Weights of a small transformer language model.
Training: a variant of SOAP for these matrices, 211M tokens.
Each number is 500 + 25 x the weight over the matrix's rms, rounded and kept within 0 to 999. Layers, rows and columns count from 0. Numbers have three digits each.

# gate: layer 8 MLP gate, 640x160, rms 0.149, rows 410-464, columns 80-159
# up: layer 8 MLP up, 640x160, rms 0.145, rows 410-463, columns 80-159
# down: layer 8 MLP down (transposed), 640x160, rms 0.137, rows 410-463, columns 80-159
gate410:475517547517518484508538483504541480501516490455494481531534463450491521515494442514482459525502512466487494537496472504523520503531515490504464458492492542484521502483491524478485479504500509486438514501485518535522454509522435485494517455
up410:448517501501514508480471509553534480456511513545436520524527561522485467520509501539496487493513519517520531489510495511512475526523514486449491482462506503509516515520526500489518520526514524498483544470471481505525493501496466480498499434
down410:512499460493496519489519516525451503478484514520533544516489488474513512515509542529463541516493543499474487471487498471527491498487530495501478512485473442464471508515525503497529451487494519518480481493493505488521541508529499447477508554
gate411:544488474494529497487545540504488497457522527474500509509505513512518470554496476519540458506487509477460503519487487559526529536492457529547507515445547486466498490499502505473478460494505491489461488493528473503443481453534544535482469502
up411:529509481502500500539507492500531487481464517582493500514472495513491511477477497489496518468493537521502525515506510466484500506498533534516539478518582493510443507492464455500503518503513485498508502482497496522551529531501505537516483516
down411:555488484511536515487506525527513555516509487531495493466464470532524454430497448517478446487523474493467507482489517524528510454520477472529520468472508506475531494495485486492505470467524493574507517525525515505500520547515498470475516516
gate412:539526503523527507468514496511490494535450534500522513474524483497540523533489478483497466486465465557509524466550476530478510509489510523461533499460493538530533499479521464526458491505460501508505449492499519466500520479529527531503443481
up412:507481489487545465446501505514557500524469512480494513486504539503507471509507490482525516491469496461508516500450497479499461486481486522507528483483536467499473516468496494514501458471481460500511484513525508498520491508528506561500523512
down412:469485461500495482468531468478546524524470496556505492521479508522528475501526448522504472453499499481481509462463501460491502481501503513526485493498516535515473481498479531506471502490496479513457525533540490535518470466496474519510534533
gate413:472489487507465470480486516485499519509483513471499496481522451490469494519487491489459522483515508469522533493523489522507508498503500515502511528514482455522471494511515468523514496482516545496493492470492486502434452495506509513502462573
up413:478520548489515481501480486468456543460527530499532500532510495518510506485487434505500463496481519485482440526454493476534497491497519491477503522550497491468506485461509513511478508525489478538550500470499429517461475508523520525518506482
down413:486508498516510488471495482485507488516483479494454491524512470462487563508502488472522473480510559518507458516485514485497502507455475528532469500486483504499522469477458469489472511500492508489519491523500552526469536494487492476490534468
gate414:526480470494504488520513506483512552493491531531472529505540503483492521482497508523522506491447513497492451496518490461528509487449502487464519526551477491459470494535483511497479491471483527503489512454531544467529550501517490463508492446
up414:530463506498461533474484489531501503497483468486487545464517490470522481526467535492446531484479502514469457482480485462528492505490497504508494501546469485518494472500493530482531514504465548522512485502511537520529483529502481539512507464
down414:530506487491494554545506536491478510487492503500489515524546487521472415505487501508493524436497536490505527503479506499507486512515505484522488497530509544496496433521487506510540543509495492500489531492506510527508492511493492464492497520
gate415:469528479479516476508514536482525476524486540531512517483503529531470483490518481478558492495475501533516459506505488483514454502504497469532482443514477527514508466506472498501505483505469503494502475498494517501536516476485488501505518513
up415:485514518501437493504460534494512490482473491522457513466503516526474497562520520541487514515505504479492506483483531477508493515502485511481491531484516521487521484492478539484519512516528529513498488534534505509459447537508496499514485472
down415:502520517516501536524485508524484513549461472467509523575566495492539501507500492484493517491485509544480506479524489523491520479549486491481512514466520479476485500537488547526490516469510492505528487531498512498512523469504518492536477522
gate416:478475434509545518498455487510504466459495518482470515490507520474476502503518519518498504513513512510525500493507516499516541494527487483496503513426521453503559489476524508477501461511488503498550519505522500499489449487480503513531475496
up416:504492519496487513477506510463537509480469477464504524512486487518519483462496489492479468475529540472515510530488460476529473508491518498541589519498528523480520475530452502519516486480499509477503480498523532482537505488501536463455509524
down416:475519493516517487503503508496516522461493447504529549510494467484530491516487522541525553509528537525503491460476482490489484497513501505508513494511443486500451492517473563494495466530520500483481533505484503499516483498489522480490486502
gate417:507497507483483435528498500521533477522493499478453466488465523489509518500520516494490500548455489531480510453499523490494511465428476494499485539518474480498469488507546466480478515406441499506494508461483512459503515457538547464517498523
up417:494494502460450468508510450521475515507481420466541491462513478486517468467525509501481471477508465491537501508478488497466525503457513543498489532477461516540488477502523469474479506459492464485484505472478484478489509439504534460470505515
down417:453508482487559467479519525481500484512527482522528517559480520529556525476497472522471523486490494508519544499509500455508495494513513518519487522490513539495529500490508556495515514560538532457517480510489504498494520451533495520481504457
gate418:512494506522489494505456499482492514504457495489555478516548437517501509487494522473544493523454471519500500494468529504500500508507457489512492491500507502500495509505533518482510498521467447511503503500516504482515526500527475520536472460
up418:509479502538508521524506463504498510503453509550543531483504505496471520500488545487488485506529526509486515527475479542521478508484473452481478491462481500484502502514477495513511512510457510487500504505532483513497512454501510509548477488
down418:472519477517548493437506520498488513493489493510515480505510490504505543484510469506492523505474493478515460478500537484497506483518498510483485500512494493509507510481481466525479494494544493474481542511481535543516464518475510503521476494
gate419:505531528491531503494523493498498491519531493530563508502490510503460501507469547471500494494479485507505491522539500512532517523515484474542500505520511527509489486552488477471515509483481497507513509498467511488506495488473461500490505480
up419:453483530519498510505503484501483491501547528518517479504535509487501519519531472489520488493512485501542489470537513494512533519542508472491510458522470501544494487549476485471510508512512504489542512494505497498510456489535514520509470521
down419:510486506485517476530523519454462468492467476496485496485504511533479460505504493504521490545504532511495495493476522525518477529460481521514478505518499501510508500472509459471517494496514499500483512526507457481507531513508525512501524511
gate420:517484522507461526511478506467496522520484476460457516513502468501537495495527512447459489492503517528480463443526538474498564518472514469503487509549539483479535466471491509522518489543469546486483489496488514530534528512480445490468517474
up420:520520498499512480509501543531509461526517517559461480493481486521492500489480491479508487512493505500505504493466485516494451459554467511503505519507496511525492503509480522494480508476487522486498453507526445488496458512526548494493529512
down420:472426483489495482497524536520542529522503529474507478511517486522520512464530477456498529559519542486500479495469504507515486481506499492529474486458505526502476532517513530500492511531505492516513455522507501485478479464528531482515499500
gate421:562490502505481478523516495495497501440519489499479490501510489511501510467496479522480475461452526535528503504510447481473557465551507503511536485518519512528489499485494521500486518514496497473549499518523516516500485500552519521474442487
up421:529553523486462532492490444462504520489484544486505496511546525493501477503503485496536476466525511568477490489506498456515492527455501479527556500518448535503502495535507475537466503514494496481509468502538498479501440522500479489467538521
down421:488497480529510545504493521524527519585502464513529532529543499480439506527491536470515507458480465480500472553546494492526487482499527529507534519511512509506497535510451499499504506473514499470513493468469540498502511520453497466518501482
gate422:524493499504520546489490511475480475500536540500505502465550529449504475499524485509486502522527521522504514454477515485495516485493502494517481488527506502515511519504474470496516519478492477513474465480517495501522535528458499526499502543
up422:478528512529501495491463489486478522476461497461467516524503492479521511488502508505487480517474501541447499517493467502516484488505482500532531502483526498441496479481496503504512519550504463551484497501522483492488498531464504502558513485
down422:493478510428485485500498493503554504508459469525492516520546490523484458517497529507519499535525496469462515502525535509501506500484497513506525490473531497491506498503487490499515454500484486504453487526495536495479509473509560478508477478
gate423:536490485532495499490489485517497503510458498507468519490485480509479508516496518506500513431498491486513511484508494487484546528511527491467540527492508454494460549510542540508509511509474508469471489495494519540506513526496501511536527471
up423:507485521507503502508483459491466501510490517486507526521497503499520561492510526555489503517505491514482509513521491477496515485484522484491500521488460459531498533508505525482510518507480472482492502482501516506519519494494464478505528517
down423:490531494486491459461508502486479535531501525502493505544471485495486501487470506497518485460487494479520514495548506510484511509490531555466494505496500501526496538453541494520539513500532476507512478522493512502525478538494553517492479501
gate424:476468499535557473491530515545490486487479462444523441516464493523492501547448499518500459487510455539498522491515480503507521486494438501472464511525523474525508474514531515548518496522507484505512540483483462570542523490511457494519544482
up424:517527484478475526440528508535504519506495516531520457460523514541513511452520518516496517523547546479495497559523494491463510512453478461481479462491519495497509478526542519504535532481503507488511491475481504517502503570480434515506506553
down424:487478491484518508459473554431479443488493529512519480514523497462513493480531498493531484495492515503521524466580494498521481491481530474497487532499503505533476461544461492517534485434519533467446473525494491502481497509473452504464527488
gate425:466491495487509507499500517474509483499450496465491504486527497493514500501500516494499523497473474498518487509506510467504515502519470479528482498512448480450535474477529535515497505497509484467480502508536502509500494558490450480467489492
up425:488486484525515506488475506474509459540508496557458500512505493552516500493531536493502534493529478489548538513466453469494483508498472549509508521474547458522498490505442472483506477477494502521491525485479483501516491458495536506555488491
down425:479514504484480503543512530450476517499514494474493486504497541471515491492505506498497516498495480494548502486518498465509500479525495481490481516581464485493523522522542489492526504517518459518483505502506523500513514490488487512463497499
gate426:508458446458488518468505491522456505532446540519557536510522496491521508506480549472523494515521524517499533492533482506472538511551527471518495510492497500504469477476486521510534534497513476458480501503511510484502498490514507513474525513
up426:501474462501468522476495494514492507519506518488521507527458462507494515511509482512496487504534496523540519504491497534483472489519507492503478501539476507517493472515522554564502514493513497468479512544495503476527487550531519472507506512
down426:525556548483489510484516495501505454474539463530458515506485483523478511465494537535479498488484469463499473453466496488493463472482478489490518503522464480465529472544508465552473508503528482525533513489493471503491478509501504522492492487
gate427:556521527540503480484489480505493488532547525508515513549466503510525516504507452491465514491521501477524502508452528495537531498533505500483554515524534475479488497509462519472509492514492513527500505476498554509494506496522524456488473490
up427:522488486489505507504469511509490472487518506470501506486504510470476504545482523468493521498511500555539510503485491512490493479520531471496484493481556507477485496512488534480509549522496497482487529468498476498549497512499542477545498494
down427:493503519445504475472535498498561465503458490500495536499495502498514471491510479508493496527475516512530534530493526528475466479488465534475485499506497533500503486475489468462515478511466498514486521535499491455547500503515520534506497504
gate428:557468503459505496462446544496476531512494508468481501484506482467512480494523473492468508544479499439481482549480507479492461522500490514477458454510492480489429470484463532531507420525501502494521486499521505587551524494493517513500506555
up428:504488446545504544525523506450463473479503483501524507485476442501533525535473498551524493493475492544443499490510475508498483491583501522472517530465515474542476503509505481495505523501493490541502505511518482449569538486507507495492501479
down428:505464530506501524495482522480529503562493493465490499529483486469498443533505476508520534503500535481504487531472499500482462500524512502497483489509475446505489529484521505528487513482521493488503489487530513486516486539487519509523492494
gate429:487453491526499509525495463493497480460546507495526481517496500443486509492543521494499521522516526491517521523535450499502498493463422479545517509516458463528485530523456461457470536451512501476504469510528487495474496573490516534536512522
up429:486536486517459539525543485498463536490531493452535493491521464519483501532493523482508521523553508508494542472504480524486444449537519524529497509509487463549495516488526476476480442495486496524483527537517475529504509528494485484467480483
down429:522465552456511524513499499511546490491517474508522506502531474537504551520488511457490498497503460476517561547525489518510494448540520521511527507533496485529489490468487511503495507453513475523522496514515496522511537507466458476556471487
gate430:509480537496524477455509464511474464501504512520478488519512541462508483519497540490493497515493478485484517522508488482497470538526482482466489485535470514520521485481477563480497496507489496448502457481509485471482476546517492527461494494
up430:529496484509501556489523525529493480497522475516477497497472491520508502515516480504527502522508529520518518511485492489492545554524504527490486522505519505542543490523490535516491477478510482490482482515514523509472501505468550550493479512
down430:462474508502499511486487480453503488510491510488491544496552530541473515497507474507523490504519508519499485475541495515475503495530469544506526518545462482463477520497509494523496499546495529501567486510494480503473511519487463525499544541
gate431:528532511552539495467482493518505533505486506486439513499547521465484485521535516509486500438495501475500515497522510469489450536502483500528478491520528535503515485514499515505496493479510530493543474474525494483486497574503496491502496523
up431:481516524485514487503472540506494493524488514508459545452521516480490488491508477491522495503514475496498501508491491488507503497508521521484503511466518479511483501535477513493530499444502505489459452539464500492446508500504509483524535525
down431:518501517472504501503507512487501439529513489503507502536452498529501511509517512465493474564496482518515527512480506536458506490489499494538487477523506507511480538514533528452498528493509492539507511483505516506494465503497495495499504482
gate432:522496551497563519511473506482496513524484507526462487494502504504515479515478500466475518501489475495486480512534486462515501521509459474459495525503503487490521489507473510504491484521503489514488495462480527521531500498502491487484516515
up432:495509465497511481497503477509494498507494483497526502522510521505527508469528496512497512490473469503476495556524481500471507496485477497456503529478539533524503500536485502476520492510554480519537478493509481501476523547471546492487494500
down432:485446485478532483493480517516512491528533501490485489486521515512552486485475499552484533483519501475495525480485519491515520530499479447535476518486490478530487435502499480527536502473498479506504514467487468486518508484502520510455467500
gate433:511495455517521480526495472463506508496505490462491514528472486500515478529485470508518521475548535492508500557504497510492478501541459504490487483494533515505504480464525520505514536520486511482512517499484513499473520477536460482503512517
up433:521543475518512513507536520442493555462473486460517456523510489470472471541475478493489509530467501499500526527479494488472514446552508509472436459485517494484498510466496507515515539516526505481533494487512471486493532485522469457524482472
down433:561514517502474506468462509526547503458497494516515475516499486512525509482513506539511474516506533493484477513477530497533481538503552503482459467522502508446480502496534507538524535541491484494547498478457512497488503464510496519441531544
gate434:472464499525519522498523514507495523498494454505485462515452489533513489483485503493533509510518502502468428469556524501481507477498476518501468503547501542511523485495466504467497513512547495500482539492546542500499495482477455490533497487
up434:522513483486529505477474463532466514483494504533522526489500554474503548457472506511488499483444514526515490474517459528431486499499478475470493536495542475492468465479513502521519497512504497526495478500449513504498545523450537513539483519
down434:527496481530483530480483536499519517516543532460529456507520530538527517501489551491537470491489479500526510534465514507497498486509514518483499536536501507481485502517523544527498477488496514497500505544505512521489514471521483458490498489
gate435:496468530538502531535511464486487499505554512525470517512471521526511539496524512472506505517502454485522493498478466480527468495578526498519513469509516469533519455498503506487523511507472485512486496514482474525534503512496516493515423448
up435:504533495466549489487514481484519501492543521500482493495557479471515445484513485514507509457465507542539530483523550520531515483455503503497512481504473477453472527537494518512447524487503484472523470502479494523502533517496477503491517533
down435:486463472486484513496522497489475550485490474472538503508506479516504517484481504435547533532498473508512513505519466505501539492501520499494509510488495493505479518481509504486527519506497515490467493446483521517482460499487504475465483486
gate436:516468531427519519513519491516515481524508495475477525522508521457484496503507508478500475450459510490521478445459478469488540467484508492500493495488514525474520523535511464534483477481492507522489452479493554531512512480567473497479498466
up436:514525461556505528477521491535452490492500500537503460441502486478536474468558453467526472508497504497520523489514480451477450509484509504493501484509469490474498491462476500476537495508488482506530530470496507493526509510485547493505489552
down436:484529470485509521554531486456522489507516514509474508476505490520493515482453506461547501497483473490502511481496505509467497521476488517506493506465485534550470453508503467508483503484499468567513440538452488447443445480493459498541493448
gate437:531553483516515483507513520450428494488492498502510507517497488485498482497475523516526511513479487521487524519526483504468505518504498481501551539491531482528507528482496521514427490462500510500459488527515496513515515508507481520484507437
up437:529455530477461548499499496553502489493475486491495523463499475497445492504491474526464504471512474526545450497502518534515557488482518514502512483559520516491446485510479465488502534521478493501510474492454474467499526503536489520492506549
down437:551514526490515527469503477524514489570489498502468490482442530508550530558467516508497474499500522486508486533487484494524492467448473488468496525461470475528477466533443519502475500488491470478490488544489509470486488500469559496515459505
gate438:533537486531521488488469479473470470519504552485531525494479475483464449537524500486537486470539519496485492503509470511513459493497513468514508469491475553486497513481523527512535491514473443489512521509480502501550477514464529546488495512
up438:480468450477541469526499524471485475475491520495505503483468492473532540489475500518516497478462483510454532520507461481490534495481509514483489552491501480533500503494494448475461479551493502523430486499474472526547541468471500484506537464
down438:502527511482511503503488466473496447456472530457497507479466475530496493512502559488521452478472483501465523500540474463505563507488526464497527490540499518503445520487472465518489449492497478505526512511494497514519511492445541486495566521
gate439:494481553482512540511538566492475481504542479460514513455509495491514498481519513486489498516413498522516519502539498530507493494532485493532479489480443498516520510519518487494455521494485485521552500515545558503486511519476516500514517495
up439:466487503486455476537458506436506498565495493506516472498519500514487512465524520488446527502509484504476516517455477528504513545507489540506526464573472519477498478489500475515486502492472476514469509493519498490478495518489501498507512430
down439:536535488510485484468514482524500498531466457500461522470492464469504497475513476515447473535503485506506530474518463516512480500499504504500443496480505531487517468494459505437462511522495526510483519510545495502522504500524512534493478477
gate440:512491485477506490497510489497502531458486478464489498455506480489433499523524467528487481506531447483462440550512479456478538480512460513517511510499512480462492503530512487494537509521543500466480477499486511509546482536491538516491471469
up440:476483535463474471519452483486499482542542488500511459474532465523519502493502494496543504543484482474514478510522504477502492506519466486544478468531542411509505509511520525497458445492533482536487535515522517508471529508547501507512509499
down440:545475503510498493483508524460528504508491462528522441478514477477494547506481496484487423517518469490519502534479514488527514492472491504495527500528473524545506481520470486491542474504513503512516541482520518500466492488508429523473490546
gate441:493495489491494505479508529475508526496511452451505496548514475449497488520501482498491510483516530524482487528517459518497460493461526483483496479529513490496542473511485511523495470536524492491547495519500478483485529503513488489501548524
up441:535451497502468481520494509558469517500502517490494529530517485490558476546489473518523532483488505507509485537468524525461489524505487499532501439500486454471506507494522446484477510514443506471519499496533475504487518473528472495505519510
down441:474451488501485521478511500503497494465492510499518503498508509500533518523475528455463512534496508470486493504496479498497458528492502512507520519453481528462520470515511532507515469503547488494475464470498492497487533514554434460479511562
gate442:558492485493511476496470496488487509491524502510530448496483483508500480493520495514447513484543501499543518461494456494484513501464520469510480523486514479530516487473486542476519496515431468502497515534496567476539496494549514487559503525
up442:508488514501501472518490505527515512485463522517520481443516518518528510513456514488501508490513494498469499517487501495456509502485516509529514463566545547485471490509502493506550494493512459471442485523557504523523507497496502454483465472
down442:521472524528494439476510541518538537550520529523512509512459494547522476482531503517507483517511507476483476471485507464492502493532561527476465464537508554493456551469528513492478485481515503513502524489524526535479494467540453530517497496
gate443:480530524520549481502509501532537536493491502482463483529440510459500491485515509452501497493521479482441458544525483524516496504533471482524497491500489518472472496527474487510499494483490514524493496474475507484495516496550488503493516471
up443:474462480472522506506472512472489507498498509531495500475505531531477507520513513500483476506493448555524516513489502482485499486467502478487515478494552503483510507508454494538513517510510509520461532490504520504522480494511479500526490516
down443:503532450541470526487485529486482543483492493464492490507538510494475461471485475507518480506470462467496509508466519521501511538527474542524513524518507519498485508477501464496494526514471530482458480548520532453492506454511493488464442498
gate444:568486504481527523463450510513507513519480518478535508526526529470528467509537468506511581532441480493491496547566494497493512495500450455506533514540496475481515485554529478475503483501527501542535508397557510483508481475486498504503485519
up444:432470491433472488554561494512495448477477482513437477471458444505473530456512478471542403521544518531551492439414556549501494469524515565505465490422500473541444572380504510517475536484486526438492507652433521515497504502496479509486539511
down444:501510494494481484501484494513494499499512488488435505506469487481487521505473490495493466503499503483519514498468507530480511463487465490506503491485521478530489543504489504514473497474475489492489504532502488481526475492494494500489474475
gate445:503479515535496488484548486485478525531513504483526464462475486477472507483481500510532530482500468494493495529512526504503532522510531473509491504494518511544527512509485511495508552505516493483503474458473472465498496524486471480497499530
up445:497484503477550505500568528507469498518511534447511485502493489504537468508489458459496505480499540488510501508514519482465499473515476537512515498468515470504483467478489489523524499534434538565503539531501479527483530490515499490496509527
down445:489488520476470485484468513492469476486523494490523527516527476472545497497500461492500533475466581477522506507499537466482489505511483472560519473488475505542471459500476473544516552476494501491524537531489530515501494529494562494487451442
gate446:511510488477527466492565544457487469502474512496532441495480479486490468516503497468527485476508498518494514483534515546486498512481478495494546440519515551531549487531480475494512505494456455469549501456495532589511498552474485508440485551
up446:509514465534460523457530525549532492499506502528485469467485510443495446495513515540517527519546520508501550515487482519529510537509480524537505512497443519459476501498489484482467518464459507488481503445474472516504462484492518504528499508
down446:520492515472511465452526521493497499472503518466536456496464466444468500487525480548524490500485519478464550465481501527513514530464499478540495489494506532484535537515521487477465509463494501522521499425532508511467485474494478513492506463
gate447:515500513470499533494540528435529460499453506411453478486484456500520509517480490465489528497527544528525541489490516508486488508481494493490490518496473493519496501477564504541482537495492500508494486493522495522511541515477512487474526510
up447:483512517475549495515485482493477493516520522537497503465497496487502519502476506537491477517485514496496542491504514508485523523508555516527518506502555510519476538518502513474545465507504464512486520497479498503513465502517495501496489511
down447:478484499509475540507497472527497502504482447449477514452484502491530457527490463460476493490524526458506495504490479481520491516458522483478488503459503483527463500565486520509461541478517516520525511515484511504514546511452537470473505489
gate448:483507527489525503516534549472508489502467494488492500495459557501540523529527522478528498520470528544470504499501531568488555497502485502499450503515516449463438498474515491500488495477467460521519502481535482518521504493464572509478532536
up448:498487520532486475527494439480526551490487513546489491483466462507491487485518474496484550476508512518513471500484530538510472494467539494458539481526493506476558525492479538519500510522486483491509459525523497525505464511512497513497500501
down448:451508498494467496452504528515511544462524518530481521527469483553490504464465467492437476475500494509528521457484522464531488497501492476492454496534520516512500488500487518514502473539512513514507509489480506518514496435509500523503514457
gate449:519529536519474528495490506520495493493486511462517481471476477515471472499468453497511503520512483437479557500539550471530506531480540502485515489527461526530493497442485546538486495477562523480507484524540500509451497508504492499469527492
up449:561503490483478501485483501494515524487516552466485467496488475480494472527488476496508492466505528473506507530544517496464478474500504487454524481484520576506478521471467534448485472518526540477506521505565493470497512498495506518507503507
down449:480496510475493493490512509478511559496484488461507476492510531515502465474505508477511494520498524441484487477536524539526492504521468515494500562515474472484478483490530522486468556468511507498495507476501515523539549530498475478486532523
gate450:513503488513475513502506496470504538502543466465503516507499474521507494490449500502509505506519484525510471493518492495514509510511476489531487518492529518507484473485520493502505474485501485490527512486512489495511496474566497516534454549
up450:533534493512501518484516481474497519493507512533510506501524503502488514482503528491488476479510520515526500484545490530497520529544495477518527505535501512512506484521496484519499498468540497495500505539503486539536509529504505473463497542
down450:520533504476511490511538524498511515542475525546524480520495501520513489487507486499544507515518520494521521516467505517487499532504522503537501516506485525510524492492502464481490487514508493511464530506484471538556503494506531516485516537
gate451:506506546472510506497496514508504497489496505536475505525508495506489513535518524512528500536492509466438541478480493499501522479490487528478480539507474493485512515494487543497522517486434483465445524519482483507528500509537483490516509497
up451:472531489486495479497426522482483525515454506518484504522473466487510486543508503530507551528467474501480488475484497515498556511468484496469466519491539492478510508528508472491466478555483500543505507491511512509449495505514496509511544532
down451:510463494487469505492497474487499476540481498502474495465516468529468482504466488512553469485480502479521459518507534493471489513543521496494487570519452482547496520544482499516510507488474490502490454533512549498502469479482519514523475454
gate452:524502509498492533477528531486491470522524487506459491539494477516482502496478496511491492469540495500488474535525495527527524510496507532485525512476485506500555473486495513546493449480500483504467452512542495472485488462483504524507531492
up452:518495506500523502514520511476507510518523512511533546504480483506511479504517503489511515493546497530514470489510531505462515543450505520514466509520501503482506476498495541473538483518510459450526460498532468464515475471475529527481480524
down452:522487517531489539472554497477502514512502481526516522531514479499511490487496473546461489493536525529498504497503489505546555445530459512515442516484506501502508514537506492486503513442486546491484493512487475470536475521488547528492525480
gate453:510474538513505532543525466541501504515484449453517508486527501509503518540513501495489496503493450453471498498487465470470523478572488481514502502505465524518494507480510520465496521519511514500537537492486522463507510486507522522514462494
up453:517508522503500494461528546451538435513487501488497534455504498504507452498503524529477469523551514505505516505512430515508488524455469525499450464494488550540512480516511550479507524506523457497494483496467508497496480471460521488501457519
down453:504505536485514507546472509487517510495481498480470499524494500485477505524484515471478517531486485483491500502522485471494492481504516486513522530486498495499531504496483473495529497485517508534464509487521520513467527499494456477525458521
gate454:478497451527513512524537459510511524482537516500492522489482526474520501526557528500468533506504502523498533472498544527464535472485486504472520508544485492528509505486488503481523493515481486501522519480473496488481503509486526506481524503
up454:538469516472477475505489555516476481562491461498481435486491515509545501491482486511533489484494482485502465530496481494512532518499523497504491457464470581522519504516491512545522515499535506460532460509494499488487485473528493492516488487
down454:495429469506471541517501502497524522505522550533460475531514481454503527497517476513463485517492508538553509525500500495474520493530477502529478494504494514517518447527472503499513511460497501490560464457507455492535487517487492525532475486
gate455:458464502514444509489521511483466479460540482515488476513479550475499507489501514471507505519504546451481483533547493519519505491527536492465471494537502497503499514536507512530474511525535504515522483508516487548493488514512517481496488479
up455:464554492484477532514487492447496477479486496540457476490484553497515478505499469508452496502465497482495525513520488505519504501470493525489492518501490502498496476499516471552529501484520473450521513521522502499456536550509527486523458484
down455:493485494473494497495464475498493509493472500537492476502528520510481536498443499501505546486535475496507484524498525506518488516464518496534476522515475494489503504489453487482447475511480518565466500491461460502520515520467500507545504495
gate456:480495480479498487476565523517495503544499481527516484536491487497495482526469455491483536514491506545517489516503492513506498514463508475482467494501425471554544482473551528534505507467501479555505529532516455540538496451465506513524519498
up456:519526518492529511462524512463539484512526515491477540483514475511519510551507524465502493505508482494443492469461474497508505484529458545568544522512484454520514489528504498447500516494483489527494547515474515489501495528523496524499515514
down456:462498539485482485453501511507470531512499511515516483502509493515473509489493491486492506530532454521494532522532505546496532507482484551504485517538499514512498501504490561490488475503495458533495527487490482577476519495479512513504472476
gate457:491474507498543462513489562484545487525518503521486489472510529483492503465522463499489490521502487478478505504533451498487512479485498495495525508509477513504484517539533486503497521462501503493524477478498483493506455519484515518465508494
up457:482461483475513494541528523488555503524472490516467502477517483522474498501513460468504505525500450485485504505504478476494551493496505484498546462520485506489502496548509455476501481433466489478533478476540456508480463492475534531491495488
down457:485503498479496511498509520485456513520532498504415511504485492524499473515523543516519517532484509504499444497481521485505480530507544489489494479559452529480511434512466515499493459540525500492484498490499483499524471487479485451464487467
gate458:546522481499517507528538487523515481496521493467500513503511514523487515459492493448547486543472464472522529542476494510513522507552442535461461515514512441537473532496500472480516488516474467478498518489457485506501520479514499516483486492
up458:534505532459492487482493478495465504506486469520473501556497485482469479513476476492533528521485510527481500418494511508478473474485503498496515507502510513477486500538487495494564494465535502518558507530527558501498512508529501491498489480
down458:510492518479470485504534493534481466511524498492508473495455468496477476559513528504551534511506511530494444481471496476483492542458505475477505489488511411514502468501495521578519505482487526484520469485518508488494515460476512486474480469
gate459:519500492500495486490510522498512534486512491549540520493465490472482495472491537527501467511552511478517490471472513511461472521505491475537513500503490493467508520529494486504503443490532430546520607493518511511508487506524530494536494480
up459:462502452452498472488462474542480525486518470504497514513573544499515508515531492513483500453486516487524466518578516471537513511493502513520509532482464501529517492525454563520465513510477556464478442471530491469458469492438470491493526545
down459:499481493512480563486508465505450503508509478509496463520479521494497468505513479519469527490489488513463450512528501492514531468480486503474458503491507507509508467482472536466473509477500527475485432538532484457476515454483493505522507536
gate460:496506507505522494490494518516476525553545461458467491505499509478474452524528527463588490466500498525525504487479504507490483506535485488562499506494476437514533542495480507489506448510529501517517480454501475481466527507523522416473525498
up460:490496506473487488476483437488522501461489543531523507503471484491512537504492452535455483530533500498451492492480554479487518507487499515479500519482480553490493481504503553523460501491498494491488561514493493513490540467471457481529479463
down460:509523509512542465518484512464500547498492473491474495502483505499501543542479492494530488499467500500489492507477543513486453503490473511482497464479435536518532505508479469515555532546473474447526502516471490502506482482417577464479512447
gate461:497518504481477507497502490484506469471490516487553506508459492484466440519524529463493514448510494546473472501525502488480525501465517519472487502482488467514493502480476501503474530475499511522480535493523506532533512488484497508487517493
up461:503466531470519514512446441501524551466478517500505517494482497528515480487511573460514519510496464505501458502523519529500526493450487543498490497500448496487504472565499544494480492506510475478477519539512471516494490524518490495505533478
down461:504439534497505496515467445451471506520471523491478556472507568433512520535440493504534496511492533480537483507531498537527562496505491550542537522502534517476509488493487514529484502462483459526499481520522490487479513470522517477502467518
gate462:523431467497481435498473526488473516525545509473448452508501525476523468521553457502496507531473484477471513450488494483565520514537475529496482491508499475551533473456481473485535492504459504508482501509511484510512479492524463538483485488
up462:503485495470480463495486502492487510484529509474473516504481512537509471486513515580533493525498490517465483502503549523478491527492506488509505543465502505525469486489548469527475495486525524484507520521494438501514537546489503509451520506
down462:505484539483497467522440526519504494490541521538505497512505557471480476526490493531457497519519445512493503531526466541530470541516556493529516449497531460485533490526478445519507498536541467492504535519498462495502506501511520487470515481
gate463:513503519484454475477511466471508524505496533511513514512476479514479516482455465509486530447491498495487473489505503500467540505460507491486476520528493521487528529479490509509505461504494470509479512505512497507491476515471451555529510523
up463:492496482487484496498472501495483541516506499501519499470533476502548533479521510455473526478515494512511514484527467489499525495463542496518487488507491518515494517480465490518511512452467499470489530503514480538519458520503486526515526520
down463:513512469525505508533528488504495479485508520457494520518535511478505487459464505503507487476529524489506504567519493520479474507516513506482509543477480515476483497498515485524444504435489501461477488536485499503498527478464498494508487494
gate464:553510517531550526507478472543494524502507453494479502486499455503471515517469530518514497515476453495470513531500503552534515511469504510475485546457484506488478494480534466511497512480473469495491501502501521492497436526515469486520533517